{
  "n_layer": 12,
  "d_mlp": 512,
  "norm_eps": 1e-05,
  "qk_norm": false,
  "bias": "all",
  "decay_shape": "linear",
  "final_lr_fraction": 0.0,
  "z_loss": 1e-05,
  "dataset": "wikipedia_en"
}
Each number is 500 + 40 x the weight over its row's rms, rounded and kept within 0 to 999. Layers, rows and columns count from 0. Numbers have three digits each. The size before them is the row's rms in percent of the matrix's.

# layer 7 attention value, 64x128, rms 0.269, rows 61-63, columns 0-127
091:503517461510573431469532477487520500553463441506446495526492535444479563467513528490532437443534449534441446488539591525543496527508518497460480521509521571542434523505461524465529512480512566540499484507482465442413541510550453562472458482445471613502525568475485411506523468440538504458509488486504514426436536513518445571487475561512562524493453516496530558463481495547543527518471
106:478451453432484496490458543512483561558532477487401533515419569457481405486513550572443533448480482507545498540466525549594530553523506500507478580563508526477486442531436488582490493473519557528491471518465543568448471569511483487486418503518508531495507489452459516519543530512540503540512484530540442542525499486513555532546436506537466520460518454459502518492443548435507511545538
095:462518541583513500424478483455488487510557535425518449490473489469517550409501484512524475484530573580490520511509418470478533472517474469496501494458478561414487448485502500525588544437472478480470542528539546505494520479561476522496632554492484500479517448446506467485527452512435415543468460433467500499531440542492522539482546512472501466540501546472490536532552539511526590517476
# layer 7 attention output (transposed), 128x128, rms 0.237, rows 61-63,125-127, columns 0-127
089:497539492480411546486533487490472527559557555524553513442481476542488457488449491563481552532533552518516480534506498500484507494526580475515500540549503478442567449511538470532511465495451542509523538555509542514521423476497462546499465535502529415453541474468591494543504538519497500455583485485491393584576401507497485497545562482471492511509495503470510483486535525529466409590478
103:465573551553472521475551464518515449451500474440526529518494480532562555575457525486529483483480511546467511496515513468484515486465506484492531532513572435489483578507596546423509485564489497559510513516563497538512529430511460533473504510511530551518494509569432458495475621514539459487456519495496512462440471487461434501489512587414508468453470554512545522538502510562454504402523
097:467443543467464456607547557482497517498480422463570492525515523552477430580534509487474497457536444456552443566425552557486479475478491433485467588518491498488500507538433491453422566565447511488466472471531460530539470467517580486461442551473502496496505490528500484547504464517473493514560521550522488510424538522549470491506477539482508468547464429532511480549502515472493463567545
103:472503522461563467504472542540485515514550574443501501584488437465479532562579465480576465454480473503494505571514500392424517517499443562555556466467496491470482466508509506457469469534481434546498477505428509534492547523540552477502525438592414506477445499513470491486468478532441551503457444573539525470459586514457530537504452504508495502482546520529494498545513475481470495421494
104:507500489520547449517552546486518470466437535563574506536543474470504536507575418542552545511624527474516524471481458486466492499554447470477499468455486472532486510560530487580516499417425461476489477521485507502475502540528531485567525418489477491565377524478552509414471405513491550469463479560499492486506511465516476538546523501512463529501531509495509455520477487565520498547444
097:518535458483452491484521533499543542486522514550458487502608441511554527448502514495550485462410534503490531454441448554541459525466540550513519484508527429583523501478488478527445449503553526490500436448469537459474522521413470492517462525582557487459523510514502449437455485456512537499491449494533507492480630483470526540519501415535526523449506494531505489446534437505555568444472
# layer 7 MLP up, 512x128, rms 0.296, rows 0-49, columns 0-127
096:518544472437489397467530512467524492464545531450471526500448439544560501461472557486517424524459529516511591507449488492563453537477523529481528458525539527475562515479529476513517520449493478491477425507608489537479462481534518533502542469508461487479545531480505498390384481538528500478518460544511534478561494482471519487391531484553504437515484526507460509523498525605484549476487
094:536499566406477514441516495468522529575475578480400509489489529480393486439490490478495476462491505549538492499576520465562494488520473490434497483463481543538452501532501433416537542445480561535495486514511529550530551523494505577584530543518480494528456580525462501491454515487465472450558500522489470585554488428520526524478478558547469543408484528459500521490486495501502493508546
101:556591516532525478532482566472568483456531576489500472545508476468450512454511446424481498525498544597441546568447478584531447485411441522526536543568433515559451470558495434463479508473577490451502492512461450511486514519496500513424526492523456481525494490430456466440511514503495437469485477478520461483507519415491545471443556479492481490466495472507489532508545498486475473448459
094:532561465480511474433541560466493553439516533446543462504479499507540486545487468525522503448386441522438484465446506486447560482524527486507492453496480506434510496413515525486479519491547583468478472469523486549425508498533577414477571469464507442468449478494510494522466507514589490504542458488487518493541534471486512487397463496506511461480552522533493473525511607468501402535483
089:493569505428530568518522488503413527433496465477515532558522450500445588472405464515489563472504511451441551449512442524528535492507455482496563531507456415511513487457506522450525540595473502456512518518479538459464541453472562450468494450555497487441430487499443490527482541478500491494491484515510463492426493430527539546469445511499557484418513543517523539415529486468507538529512
103:534505487457527517470489585423505508550435490535487489505514439489528483527483504507473489526514509540475543506554556528522489446509504501495502479549522547488513483457485567480468542492498499602502534572578556516502448581472580600487465562436494507512483575461418416490512539514551505522564463534492504474549525509491487579462462522437456537423464529501591475509506480542502520536456
097:462531549427523468555466564461489521513503483459540456477534521522497554498493549475505543453538478517433530502423430457557490511498563524485495548446492505432544496442538538494503576489554461490500422439488449472434500530520494445490487455535494567483513442512562422516471434463470532511498470419500498515480547433523430429497546516482599486499506507513478457449517547579528466504514
097:461556512473447520511501439441489441473507515403576486474482497514503502531544511485542534484527446592506461454554484554366477557505544525482539493463469446495545536486501581495487479532505478527488518403464532449412467466484525546544447496508527464570472545544492491495529464462494464515531510505432509453480468506482513434460489520454535477528492542526497603532529472534431468538501
114:499530560552485457522507441446574453509537479494515475522539513488479530532496498500512501522537493544472508502524494381521464566456432522509560528495559592452511510495481561412559453479466555536537481541532457466410470532502517489478479492510545447566495428521439513470509519442492504439575516512467549425458489479553548517457548540560538453506473455561444544543493483531477530494505
100:450501596520523560512488504530525596437550560551470513595529534452487496532471463502524469527461537506474479483445581460503525563375504424496439448480488477469536495439507489474501490483553472492529496450544492414490552464444510527531478471494515563537527439491514528486569480546530536579533523512586492481527474460463529504444500476485553487454538491515495515528554541483469504464533
107:573519500475480447523478462483450479441614500503529479504559499482439511507475512451565496484517528545529436464512495572462570515519472460547500474593438501514439487500506474445448454504514544482501547454516488504474448480524527507512584560535502530498467502432447548478486509457536538508454521470581488465498510505573507496506564597531452491458402505473504547518488437525450486481581
102:435555523504444535528521442492522546501511542535481524525466508563474465566452562535475534439467520562507525589508509506417549536426489563506509470479514543494502533481509475497580486432508578516474485455461518473518578500561524458493517569477445489496433479566429460437493498555479496557477442471448477577495532514438521527491487559445521483515494505518513409514543516484455510460543
099:481448492486480468421443463501537397464475468496459499608547503459531442493536496505472519433529482520576546504454486509488456554483442554488517447476503542476487541572502513549523487576515529516419549507511551484456548449569433532468539493462461496454450490486523489520444557462514459475518469420486463492581514452507594509473523502525541523456541497422487504490464515494547485540526
099:498548489500547544465598493473439534444532491507511500482606521523433512490544490577594474454510486524501474447464478537537544488503501405557467474511503494560504495484512485450500491519466547541400545427428534455547510533561458470549513507490534556443463535507423548490507547504522492455471482549506512490438514574499522503489500518423508512587500548483510462482471460466436532515477
091:468469472446496543526533512552530519399441499496509422453542503443485521506521490469481466551558507507509542450484510385450500513540549577492518459544499543517571466490514482495453536513502583499509489507482533458481515502428477446488536497499495504514517581467439520476411512488588414481484462470529555556503537461481438450494516480556517436459517430490513440548499497515412528475496
100:521475509456531427586444503505396497534479456444537519534457526517513483462552524439480487536460507563532473517525463434395449541499456566585459484447488526538465492500526473534522491545535454526440486483481558532414564535478503507406461543516483463484467536509483488518500536495488484503522501485464547438481535523437561556518575534464509442513508446490524446537498540453531504553482
098:606489529503493504538499551538499460454494547533491475578517501530569454501452438589437551549506538540450465514564510529527473420474524366475513488514507525499521513550498442493589472562456462478470562509454571526525544475423534528512528494479515478557449525498507494477489498543555501510481530477488565526462514466488476514497460527517450519539529521501449525467473510449430562540442
091:432556525444479452497520477477480475587495531488471447487481554429514546436469386523470498413545508568479516488489467507449542489582585514447503487494536546494572537542474501458540509503514509455399504425506524462574484488511447539507503553510448501491442494492514455517474506504497470490457536431510582532546536515533556547507492503502508467509517474543522559463539555472454455535537
099:486451476528539562503450480450533535626501492535462511564544470549481420484495559460488471500492423506537521545448484606488532452472470466566478503475468546488510545538507500466534552516517509466474474469516460494463457537498486584494457502484452499544543544469527493520459467454484497513498404513454552471456531477519444514526575474495500506443485415519519469409464537494439430546488
093:457562459484475529476511474562516397405472488523571470491598461502544490525453449526500494509508548434505505519469579510457530495481449456498483551517519504472558498502468471494462489477460515522511474540455595538518504463526532478544523507501511548486452529477504541467542556538454484552497452522486510548468560589526509565450512497579437482496469585447511542450568522530450461485562
110:471541515478510542507487521516489483582550474436492507460564564479484406452534485493457459463498502466529598497524525500476577578501478457528572488453497502546446483531464576472613519476513551454471443529565441507427492483511495515451489559538501459524506489473486453486479465487486517467458536480475506548524557540506564455439528436486531508544552471538462504546475499496485437485594
106:420458506528506488449506471419502439477464503508530560543448521493564517531509621534498493514485481500586463561476461573477494449492574427471513495574539511516512406490475489558468508503506495581521486499525520491511447470523533523598546563501550428526456528493475518445424507456540462499478447523515559529504523440500498566458439506486462489523501542488453469486512497512527437531497
112:559457575475521433488448510462459486505537499468491547542476400492508478505516469495523548443532481561515491469495462523536461482511531482491569558443477516554464521541482510531437525387477516532510416470484539515548516491570434538547547522508556595463577529524462559530479571517534573542524445528479507494548479456536478481502433477472502480533477475543495592450493470488497466478498
103:539517458481514511529495465518436473459495474531547505502487476511536445517504542496509593573548479562473469550481437551498527536536540474505550477521469482531409526606452500545528502562535522532419489488522555522571511534453523426511486584519525501611484459513496515433524508562488484525452462554574525439522548539491489510525496502476491474491487431490522587462435537460505515528535
105:600539488500518419464491397494431468550547556406523473496412442502486496476496523474450552455507459539509480491420453471541543490463543514418525490517491492578424512503506513433520516491447534525568474472480507458417481517524506459521512518509500578522445528532552485518467544510505516487465522518512545525486492545474472517554496523451453475437529453488540540477453562499426473460491
098:500550480578492507543495549563513422466505499539458502492523442518570603485481460473518541475434508534505598572593478499443479486551493435519462504491502484464540479521511491489490486522586492513530521531504437482473512493527554479467543566546524521443522493423514433471501487510546520517473555496462495497583533521491591521463511469428431512526518500553521477485482504587454458535447
099:500520508516611506609484472500477492477493511481501516540475481467467494470563549506568496464514501538463506566501469477527521571501476476485537496498517491443492517415513510545574526455513476494519543437504506525440505538486519497501437505491442470481510541473499525474447626500500473518553445524425592420476494561420537576433455507518530486491587499567517467439478475516471474528517
097:456555573569460486500450504414491483457516475534506528473537488517497479438464447506512472513540519547455499550529501443536484481465516384500566507511540536515468524427553543556441451527457550522478508571530527447573442467533473492512508512470518432565499595484455507439455544496480538531464444460456565521522532467559508498474477486535464484416515554534448486518562477523504484500525
105:443557531502501553497515458471497509440518442547568436521485501551498412431528475436548533426492499528470502511516457462500510584566455447462453471499489488484529497523492497604516503574485463464508541486449561514414491523470481552567508485529474495566580552521585534507513475535469492530499426470490520488544459433501489504486489475460507452562436459549479480491414532504501479519485
104:499545474519503515528551450461481540515451556452480534485477475594499547510443562522449485484470462505517514468490519390481407453478487500498490539469500514415505425564574502419442455465552538502492490605464480504497525550510487480474506525574518457540423506517524469514510496518593533504531486446428520494441478549511466550477471509495536475510478464525486562455505468534508461582521
116:500531451512482461462494473492507471552466480428480473507535525499459574544431534550492451529515431533449545447487538448587477562546426499479540509438491500551484509489507436468509490503445562525523565563519447421492480478414538467501565519541484541438475489575544461496444475548478505520554497430519522503473456489601550497449523515514516495468546511502512457506541478527563453507442
089:480433533486480574475549575473492501495546499466459541558542488486436457569546495446515483421456572508526458543525525588417475521554479511553540459504554424529524459458490580496471540507560550498469508470496550486476533514485545517468503605491544495468557459474475519536504463472549463480492495438462508441547478519545519571474528473448515450538471450481517563570495496494515460506502
093:490474524484513558491546499486543488450477517471512532508494485495495425535517460548491490578422454514478453481462452454432476444528492483512469465536512548444557444528500530462595440523516483468460568527480486523482531456478428533484537533520565516485492483481522509519472573534490511553491443432485393484424563495451591517565512557540474443454459501527446525503460448463468507466568
096:486519528547500505516452440499505509517484533511504533531472486472448543484494443515567540518496417503476565480517470424542512507507483446489487455539464527491403413493570482485413508497559463608402487529519447537517574562500497457480469542466527457492488515574461564506476473474557461455510453531551499498414547519509520509455502531444463449542472576473485460533488488465473454516534
100:448578513487539456539479507477431558498470507501483421472554530541471480530470439553498535484520561513481479444533534448471462475537482475529499572553452542586563510479501515531565536504555482416465470530561543493488574508530472505485520445471495520546561456511438492523425465491522557547461432533583494427439516483473487530546489454452526474506543504519529544515467494539467472475582
101:483480577506517607542459446420467549484515446512585484529482480418484443601533520556517566500448530522504461477513574530540505463537494449442543544518498474480514495498533509469497489492523501506479553501509548526465457508503501487478520550607547516566390519544433500502486524501528510505542514454502431399471500471533571507499496528524469489509552474502507526451495434503467487538463
105:497574514491558497478529526516478459516511469540497399446542518484545480567503469537530487505501494454529543552508561494498501427488561471534468487555510507551535461514513563467505553561501458546489488572525461530467505540465524490485462522402482605504496559515477486505485549453546520434405512542451602511529509490534432468467552574517492502506562479483458453540442431494525534515498
110:508497466512569513471521463566492510490480451463485441469519480502513457550465493483500519534560506471524501530476485516475468514549542429542431491536570500523481471512543473512438500563579437612458468469462492466481550509557459497494548543496530491484568485506544466529447500469540527459470423563587470460474526493514498551452580517429471562447501519398475535524417484518542503467538
113:466537461501480494434533477483534403549498487471470482541532525534488511546436449572452463514524468473533489430474544460445517504480509487523491447425590509487540504598503440538541520496474506527511453510544532471507558495443502516439541470544446453530533474559540525451456551486472489505568533417441561482584525528522512426462508467518568450533536528526512510518541538473549533511446
096:570410533513478531486500502562541603560573584529458444499535520524484534462495530458568515563520449550532519453516493467549532481411594437469513493516413527519558509503490456420492515496454462530517550493459505497504472506564531528545524458494492482530546523464552443516558478516474503501426540502508497477568481507556537494509547593517477494506471490494463547522465533526473545508486
099:546493509541479478478487438495473414539544494490497460562445509434438507575490496548512489559464468542547556482468559547506516486452461463469545478522514475513518490470555477576503515495489413516492553523507528480408468537494468523512531506473501512507535576478516458556477437483520557523542492490512586526581479448490579497506493494534465521584455463507483492491397558599503543548530
100:526451487510489536456506496493531531457471534523548453479555500590550536505493515492529496407466525521440497506466492521534449541566493414543518557474457460545513525544526491577385579506554543560485561554513475420517453476471527464484547521551477508549550492510442452420466523529482531470463470456476505499549519478491424529482505445532520481477546462482500523483561482451467438555519
098:530493522483454485523456486447478556511495445549527514556558548596494468578486468542526471472549570604455534518423494502419534514536464487448500471497485539523513483483502514481493608479425569587546576481563540495502547574453494547511504572492518526545537479585432465461496508501511511527489464473496494456523526563483499498524547513503448527507470440526534506482500536540472529502489
103:514531501543482532424488490470494573571457483507527496569508600527485522568483546474459540521553525520505523523509450449515534475515436541499533587526481556489471506509513524445510473497472482435514521468535527475536452490524555514580478519501542498520549479517479565502435577511543500451520485497500567467514449362525554501548471521550500431496579452462546526487565518454493514484567
089:522470470457466487495529511498518520466473542473545491476519518471537582501461467437510490558536555459529540542491448492448503520482545513511496437442536494551496571504468439455440455501506433477505515492502462475448443425494468456522456490500481441489472488527545507436459492533479478479421464499467501475478440486547494523506422562488619466440492447562469526492458390385523480528486
098:513518520503472523496542524520536481537479540425494512569493544481461411464479400523497474534429542525498506458454540508488551466506459505560497451465513539410522582454547502528453525488564537415513506426535464470457460539542440451536485455524503518475519543540514550478473453513527432499509465494433517448508515514479521444381501474521464529527464493495493530423439539482554556470519
089:506464596512506537489507545547521457566495476511503490486485497514470523543564479409469520530413513517534528472518420518486566468483432494529452488511557501523537497482487431508569501559435478441512475500483454497530495542496501560553488474533480492462565495444456443495460437489461499479424517491449491521458552553543572425441503448534510549486508467498511496420468489469418601465508
110:466514531562456522522425434475469482485486434507503453505458430515527504504450460455601507490459513452451542518551539485513492542475440466459545554490513502551493460473553489529492522503496577474550497502536540471495509599509435488565556479524498453472590524489532488535361471466525447506513512553559476472441532454531496518503528457529491463530511487544415458499489579519525531506479
103:469495455488545467488486513444488452468540586457496531450483448524560493468553451489534462516440542492451520553480533505423511556473475459551452431515514457523485462518441582434484514544493508524448497591516554498460497517505519531515507492503511493590488487562502484473491514572556509482466551493468473488518520541481460569443611470406468456498495410428545480481476460488537506479485
108:474530519484541475482525480477565439451482540532434538612561481498489499571489562534448494584531485438497568459452502521552457497485512530472541499544487513535478551586503478485495560537511475402499548513524523433485409475478592490472507489534504493516512457525483577464463494498554523457490492464550490471539470482539577508472533515468554482443449537520498488507495549559543424479468
# layer 7 MLP down (transposed), 512x128, rms 0.297, rows 0-49, columns 0-127
085:508475545547563472523521462457504486493491456529454413495436490485497455458543407505431454520531443424530498527521502521504492537512518450457420531471421536566477462446508467518483461487476509466551547497453465482543509478505431520527543483456531520523524479480494506643497437521504480552470430456469510498489486563536556463578539533497559474508516463530449526524565458454527470535467
088:490446449537487482518480455517534523395468487455525483508548471532491543504561523423489428521527489517516514459491560592489453479517458550547520405386488537579535474464546509480474496457472481488519448563548584558494461457492471526478463458513559559541494455507507458557497422486500488566536483458511526489514539539535483506498464478509592515519512498522505500521497408428526501497490
091:525462547505508488532506570457540479379526536481463484507450502487507558547516484515560475522490555580506573482509545523471550503535469506440591454457480472481527503461387514523499503497471436476468460485437521530539480492539534451569565521492447522435524595526436452497533504471485461496508510519504441534511497492455460543452502512492544479453493446452510448542419516526470420527493
090:491482497488524538460473520524486488457485524542467494509508512476493472520632469499492485497493502545442560543507476534576498476535507513572551517411539536565512535514587450480446533435470544504366559432477454461541516536486589542496525533436463519500553470493541477440500484499509485513482431503540477427525522529536505445484467438497480450454483470559492464476482484489506495416467
101:478518447506455514538489377451513508471464470485543557566459525488494511502556467475531463612546453503456455490457479455465428489548552531413562512503559480455479575448508498488454509492504573480545443524547506412474472507507514507475466434503467539546537489424520460584529559509481445485451495534543532482526552530462487529496451498480539563490503477472513507482525473447490563507480
084:546534525531544531485532539478494510495480463508425500511446519480464535535458444419541440485547490528516449498528489452434493575537450445484527524443547489546501535545538453508563440509467472466482511533492511554525478546539517452586490460615500448544510526519512586462493470480554503474546588479525523500497419565460420482517533498517471497495528405501473515456476521459501569463507
101:565490477488542404578494534507487511504482513529429553510394534399505560499528539463465494506433482512508452469440519464528563507530491557417478569442496382520529510480477520480515519546495512497533572517519483469575520527487533521498510487464408517504470541424512549487516462469486504508484545489531427587478491557433506492465491512533519533487494460486504556497509558490553474525493
100:484499529525525512546515467439510468527513497538463566512535564519497464531514456451467547390531479563448502454459411544413511449422528516555532548464500489449477460457543542517490569553458524487477526475507461526481455473512471549480433541506478506464477458565497470533523419475555489467519433561496464458486500573519485549474480495531491467498456562449465459594502457488448491446499
110:508567544540513547457542466600485464524512442541501537544541458493497536501488456567583505492529494448420466451485554497435494523585484532442489512499456591480518558468525570477503503490519473472474483474549551510447507496502542493514452489434477495486495485543479451449521606508524544419569514474498456474481414543545519486493476506550505466527510464538496461556543572490500489568467
091:564563450585509506490589568544501498420497471531482548467527447479487527508502565501499481474401505577482504529436583492548472509463505526424514477569531495511527478508551517508528520490506507556417537494506569509577470492534495450491496482448501527515433496498518452446564485479458481487519534552506510513447505600470510442508567452535508450484487523579560444525526544517499497473496
107:477544512451463519467416446481483517488521520494504439478503498473397555505384444545465451481456499518466485505515483482469520459463476505493511459519422537612504524534509472516439530490471457507503484516539510510507437507503527521484472582476502452437470519531493555600503557483559551527505580464475487454492520481513469509450484510506481481430496497564419504608537513450565523472480
097:474550504441482556504494578535520539536469522530511447550448551407534513566492489546536471496421567502562488538523409522486522466518501448457462534426523527478504542451535545528520490498423508507454454456447487536536518457461482542482560549439520442520508530492455517564484442457490496549463592500588538463494487489429513537481478511565590490498505515472494440513495483486473522469503
098:548472571522473499513503412502501483477432478498493554520449614536465565371534479489433542444491468459541553513498515516475519444543469444568502553483484484507546532515514502470461531535519486523505505538509461566538516472497506467466468528511507470482447520483496517486465466585489471498539508506467519452437553472526499468479565504472618497468445437413461465440471528552479481458493
113:485545446488440578370551532479450541475533444536497492518524416505457496472572507517494488507518466514500576535529489470493453577527492480440491527577475541547474415504531515533528527498480525500567441519529545495545498475528539501513469488453514547511499528520502475444514491492601498455513522469491412493501491600515486504466476523412442491529580490503575478440467515495504478544476
104:473459529482473548514492566475565475523484507485465519556464492500434564487462537492528474486467439459531395448465563544492506443499545589427467493559511437517495474508500516530424561480554494509532473512497573442408478547487520493480455550483435510527537530438511511481484495485500506534525564545471505502475582491528412577500477450490472480534489425525599510491506452501499494544525
096:464522475555491381463537472450544520523491514601474462519515475483611470497436471450476531464464491481526450443432439506494526547530504521546500543460553460540499508514552522407495470509481526473584517487498507481589491512535547486469521494468520481428449450565508494536573425496463502476508525496458493544447503487509503466510485546457451476564452502481590505510475449470500508465448
098:551499459526434488511497564486512501480523487496446510473544497552520525501459503529459543521558543464475516505401483489474443490463517476534507457598518529556433476537544510505512514505482562486535415515418488484529535430511437483481503518460481541476467503467494452519500485496511443517554457486582478398544514514427435493527537565376548558512500430527533497494496440525457466546471
092:432532499487480521548432490544447482452475534498532434474587533533497473478507556535562579442551436515485536507500513483517524510532486558536543472441508503470565509526446492564537539524523539539475453579526582513440572477519510496508469511493485556437471543458480453488473479519432504487485499601555531483565430498533508467472502470502483490597510503477577542558506509506488496434445
104:465594449552502463485572447457554497564547473488497462483536462503549507572484467550482497501515482498531529500466488574493459510488456506490544513500493526429550480444502481480543527437487483550595482526503497418529481541469441544562427544469464462467438472489544557500517459553490525459496430524495513540486508526538523535453514507509484587455537548442554474598505459571486500537556
102:563469509545458543517509534506491479550514466444456499502461598463505507577509479576462521494503501363529510496507539551411441500556529434505506561479460508532443504454448529507448479457519502462530496513617457430479577499490491471529441476556503513465572490494547510489519463426488535512496512476522519493433489496495581534555518578469477471480512470507482450502498503558528473480504
095:511452481500444504456514572566470456527505534397463451433529511441446447564492497507543483504480533495517484533513443476530543600484548528578499452493493532473550476479509517439522524506534523498569481527511522458507416459400492560533512545449507528453471523564483502488545443483454494506542575453466567542578521445458519502551511518541478519539514512462503511516444544465522483484568
103:522537496467502558542470498459497499538606489465532466531430447511443520518469513493559493520515551420522503453491516454501446522482500558519536535507444505447523511490473563515413559503511472508536463518477507497500518501529517586533521613492483579437507475485531456461548522472496531453454600453549546484476462563477500544541452515507537564582529468525477517538503489412513481439455
101:479464461549548500448496509517540520497507498487465534479461482490506543481533429574445550545532526450498514514462489541508483426528467508413457474496524515503583476454482540478538576492460498551468516506441467561491481464553509484513480450516542546481528601546480459486398458496476523534536563527517511488389543508567473574535513455501510449493499498401580453509524447445505513493477
088:501494526523510494532460488525477559547521497508513440465418526463480510461534514535490509442569615443485411528497435514458513514463487510487479488483449504533552380507514492494472507454631486550532461517491544532482518539477544535461513530519520550494520403512515554582501560462518547515444483455542441480507535536475459482453449511487427519475454470493499535554517471519507467572496
101:476462468511558466477501465530504494518544441404518556505466534515480525492461457427473446461556476446550507458419408444542562394550490549507510564517439523538506576492495471454455533504494512527515485465474510538476516552517438491499506517529440520483487492507515476552533447524578569539520567450488453521526509520526560458496532570464431494483505534591478495531493516449458478508521
092:458482455541533537449522441533486527518445493467504487475507530550491543512482460449511472532464511571484530553510495506522496479556508557550533463559534456581496539506552441410502482434490401478546468436513521450381567517502466481554457586490508498487482482527537435542496497496557509486485523534583549537505527484519511451442519528459505537514613464530491528530541460516441508518512
098:534529466436510503522487517536531407472482396521483438525535476532483513581441517523492538529520508441553532467505498519536514477492437517452464494470532493499510487454497526490526475401493547532519488522539551464517467555566485468516558504542532525499496443499525537565550483542503538481458460464504543479453583530502527534572491525474527671476486537484456511484439481491451470434547
090:453502501534511508475494556505443542510516546467557490547427502410463458403433577421550503553511483532496462530533509483550485503421531545472525536511468458497499458457442536472482506484502496539503436483450554550431493512556485485521476535546521476533472527472484474520572544527515475589571494511568536458453488525542555530421514549544426531506543556531456489546468462468483507497463
099:532522481504453506496495510476521480449519509470528574507407424424435473399530511497521486516474477485467468457502513517493521486417457446479499493517533476477584534431461470542505455526447501477523510485458494583480467554464527535452435542481439497453468496517536469505516459622529489460560481536497457548492512449483514560438472492467510428524470511563548529427460489463577545511505
107:533441442478528488537531499465503474484465579503473509446561488485505515501455499496444560513480412485516508451518472442515507436534500474486512426466522505531461440510499541473499493502491502496468592488547499467504449560512456517523497545512474505515492589508482562503539432476419616470510493430608520539467477488412532527512541525475475430552524493517488438467464501586562552515469
126:419529474480515539510424513492434486458465457509501523496471461508531547575404433443449488484531479458479515467403475446489556457504451514473431501482552528466416582485484500485488532447466480496537580494483460502484485478444474446557505431475505513496463508564442507495545402468464521482566522474459489504491508504481468470539489464562511511540390548513520481514468534486443478477471
101:508527530446516473519474507580510411422368454557464478550520446512521529528457493541491543469488524476496487511465503544450512443477542469517521478524476497430503509532556494517400564504542464496560481527546486500522517477563518510507471463571478557565498436541565505485432514505453503531564498589505485518539492524512578520521501505546491474561527559456541508499426490480500444527559
098:546457533548559516504454507520486498426499524432493471582482500524497458516504487490523402510465479462466475595473451527492490484511498482526402461485503467525487538496544540491476493534489475451545490482432538587532541450474510495555463402509530431423543533546469580513483518478439560558495508604506442505447453446489437504462459437475518525507539496546507467473510534497458509496475
100:492497475529498492439510551498515469489519504488553552584523503542479498554454547435451490533475523449503544537520525566482503465475620524435536452544544396499451513523543474499553517462540562516531474501450507455431499508502443465547531448467559435477492426460509526532501441535514507569510504523474446482519554484524442613474477502513486491473479458554513477505489469559561576490514
116:451547556505585541535536452463481517512449529596484506451518509518484447439407439522484511477458493552521516576459491539519489534533522472520465500529506470476504469459521540505531408481492499411458473462523446526536425506511426476499531484490518484529469518458547501539507420437502499500552463558549453503443516466577484467568516454507462487569521580537500507528473562421508465521505
104:515493449557508449511458506502536534479537484511514459460442556442500488434555455481504528503489473488455488456480463488488498542544441522465522500449498541522413536453531525527527577444525447508522454469471510494528473468501469551478466498533502423554466552554448481508547542399465540475534503453509555579456497503467483529659527438551573525526514525509536511449454503519488511461451
097:534500616516474492459478541465512531493548453526532514395548503526487434543525425431536478527535552440514537585463564509483539477522526459449501531521520538488628554469551516522571537555458531480540473496503553509525509506484488522503526484502458496581516475488451453541522472491510493517443518526482570479512518465515455444542517506556542519559550504451477535478546434465512540440517
097:490542554502496545473501549553498476437470430400495523531480505465548497508433494474472485454481468550439551468504494476455494536503570502503483531578537481481523464478556463562414525480532446510547472403430482517452531469472509497511524523482530418507477520469508433476560476521463492482474484539542404523405488522545571500569481532488505574517503570470451520499439523455503470496526
106:518503509558485527467480550518502502524443486452544529577537466463459437478524474494495573597513464468548518539485484462463516560510487544495558473506572485545624540531471536574533533432489455539514458432546446416528517453490522544418519495513464450496466527512506526523478551571430487454508524489536495451521558588531478500495502536514462460497508576504547537469509469462465483514485
095:464533466540545513555494446407493495510498431473452601529527560583500535497526492513502525479520507527490500479447526494525398472452494504498462590485545474506487469510555564478536585453488488498529423497460524503469506496470409525468530525556473538587443518566496482540476490522448492538483550577444452528491541476542505530525434508547437536547481550532468465553487457497496531510520
102:494468515526561579503508458455492516546485503612495490433534564499585459460514480567478516489540515519545530592487519567519537525487453457513447556528509485539531497425498457575481601523490498469533548485511482536538549525442516462468502497515536498495490531505481442501527490523458405511564474437516534495474467475531500562516459534463545455511469499553528495397482572454483448476480
108:422536490504484488523501426518509537567532549481496449507526569546493530462484489451532455470498476503488445548509575536481522465487556444623522491476482578507462450445489470473536415510542455520506496593502541476515485403537527516473517482483570579461513534532490498535475497493514493530452509488542541506550516506494563501495417517511466545432480521462518450470512563534536503553404
099:476560477501521472424508506504432504492504516509434567496493460520472528512592474586524474471520455519514450446493553595503520469517517555494569413436507502472523544539490518481468456548513496444441510496475497468516517518475495549537480458472443479509453452578506491422479509543561402468479418482447561496531504491505514566462526479473455567571543554462506486485465532449498438501514
116:507526514558492457480525496494579494578533557466455431561545487520524471462563498520531497566590465513444527462450451445504496440468467525522464498575427586513558515497597505425571510473487491474535540543476487513497424489496490478539495450441513565488520434497496464537556530529481543515495451485511530451478570486569543476483584460508561491495505521505469432485525500500525506486494
078:484568465508562495547548452447539512451563459526483496474486555471462485457474526499489494487526547507553517435458552513512610539518442505396466531450507418562529507497572484460503496523516484519521561577461463490578500511484542526505521533502438539479519502504516529481530463512444449450459486486492503432539480470506513424535478469525534459503465466579484487523578540523574472482407
092:506503423452477405457513456520448533423495428546431516477460449522506471526416466560539518505491494480506487454470502419493520515505505479556427525491524492512470538550502485513519457564537441456445526503511541475490476469408514494471564414477548464499485547513506421486480466520468533461459532506543418455522473470477523389492538552517553543559489499494539519554529455505520533483461
090:458552473489559500510428481532547456500505430541476530480517535554591510463485467487507542540566521469458517455460502489525416508500522489531503468474509474520512486389541501508475507539554507457504501533490512458448488466460460492570383509505549499478551507510447458581461461534522479513431481575439519544491546469531442567491548418569533473498482450522503491548557546575505496508493
092:469538546545467544511420473463550483502547446484459511500518501558511473474430499528480502474432523505484431537564490435468454551517505512425439516488468475535519585515473514500418502527523526429512490448543492451479454605496484539459503514507458499503539520408504487542498487516445548486524443463576564571483445539473532581517451522487554483498552456496527428572492496525520491539526
094:525456462486550473517431498501459460493497535490530506510427503484498484444522465558475550517452538475543522389464480492500527547535484442559550540484459502492490469491532538460536511455502415522555542511529516533478532443471539534524482632477468444529466541523485535484560512399490481489449520456542456507458527579529578527533571423584495503486511485490522509502518492491464465533579
104:483502467552542537488519515473556489500506415481518520488457540486539453558469511471476547498534473410461518477480496476531458472549527505477540514499598492514495506467421566545511484477534492508464456550505481551448419472513586506541483509560543464543495551517455547477506430587482510484565503509484551563457507510490444481501491516595573500495424478436524495398541469514513512495581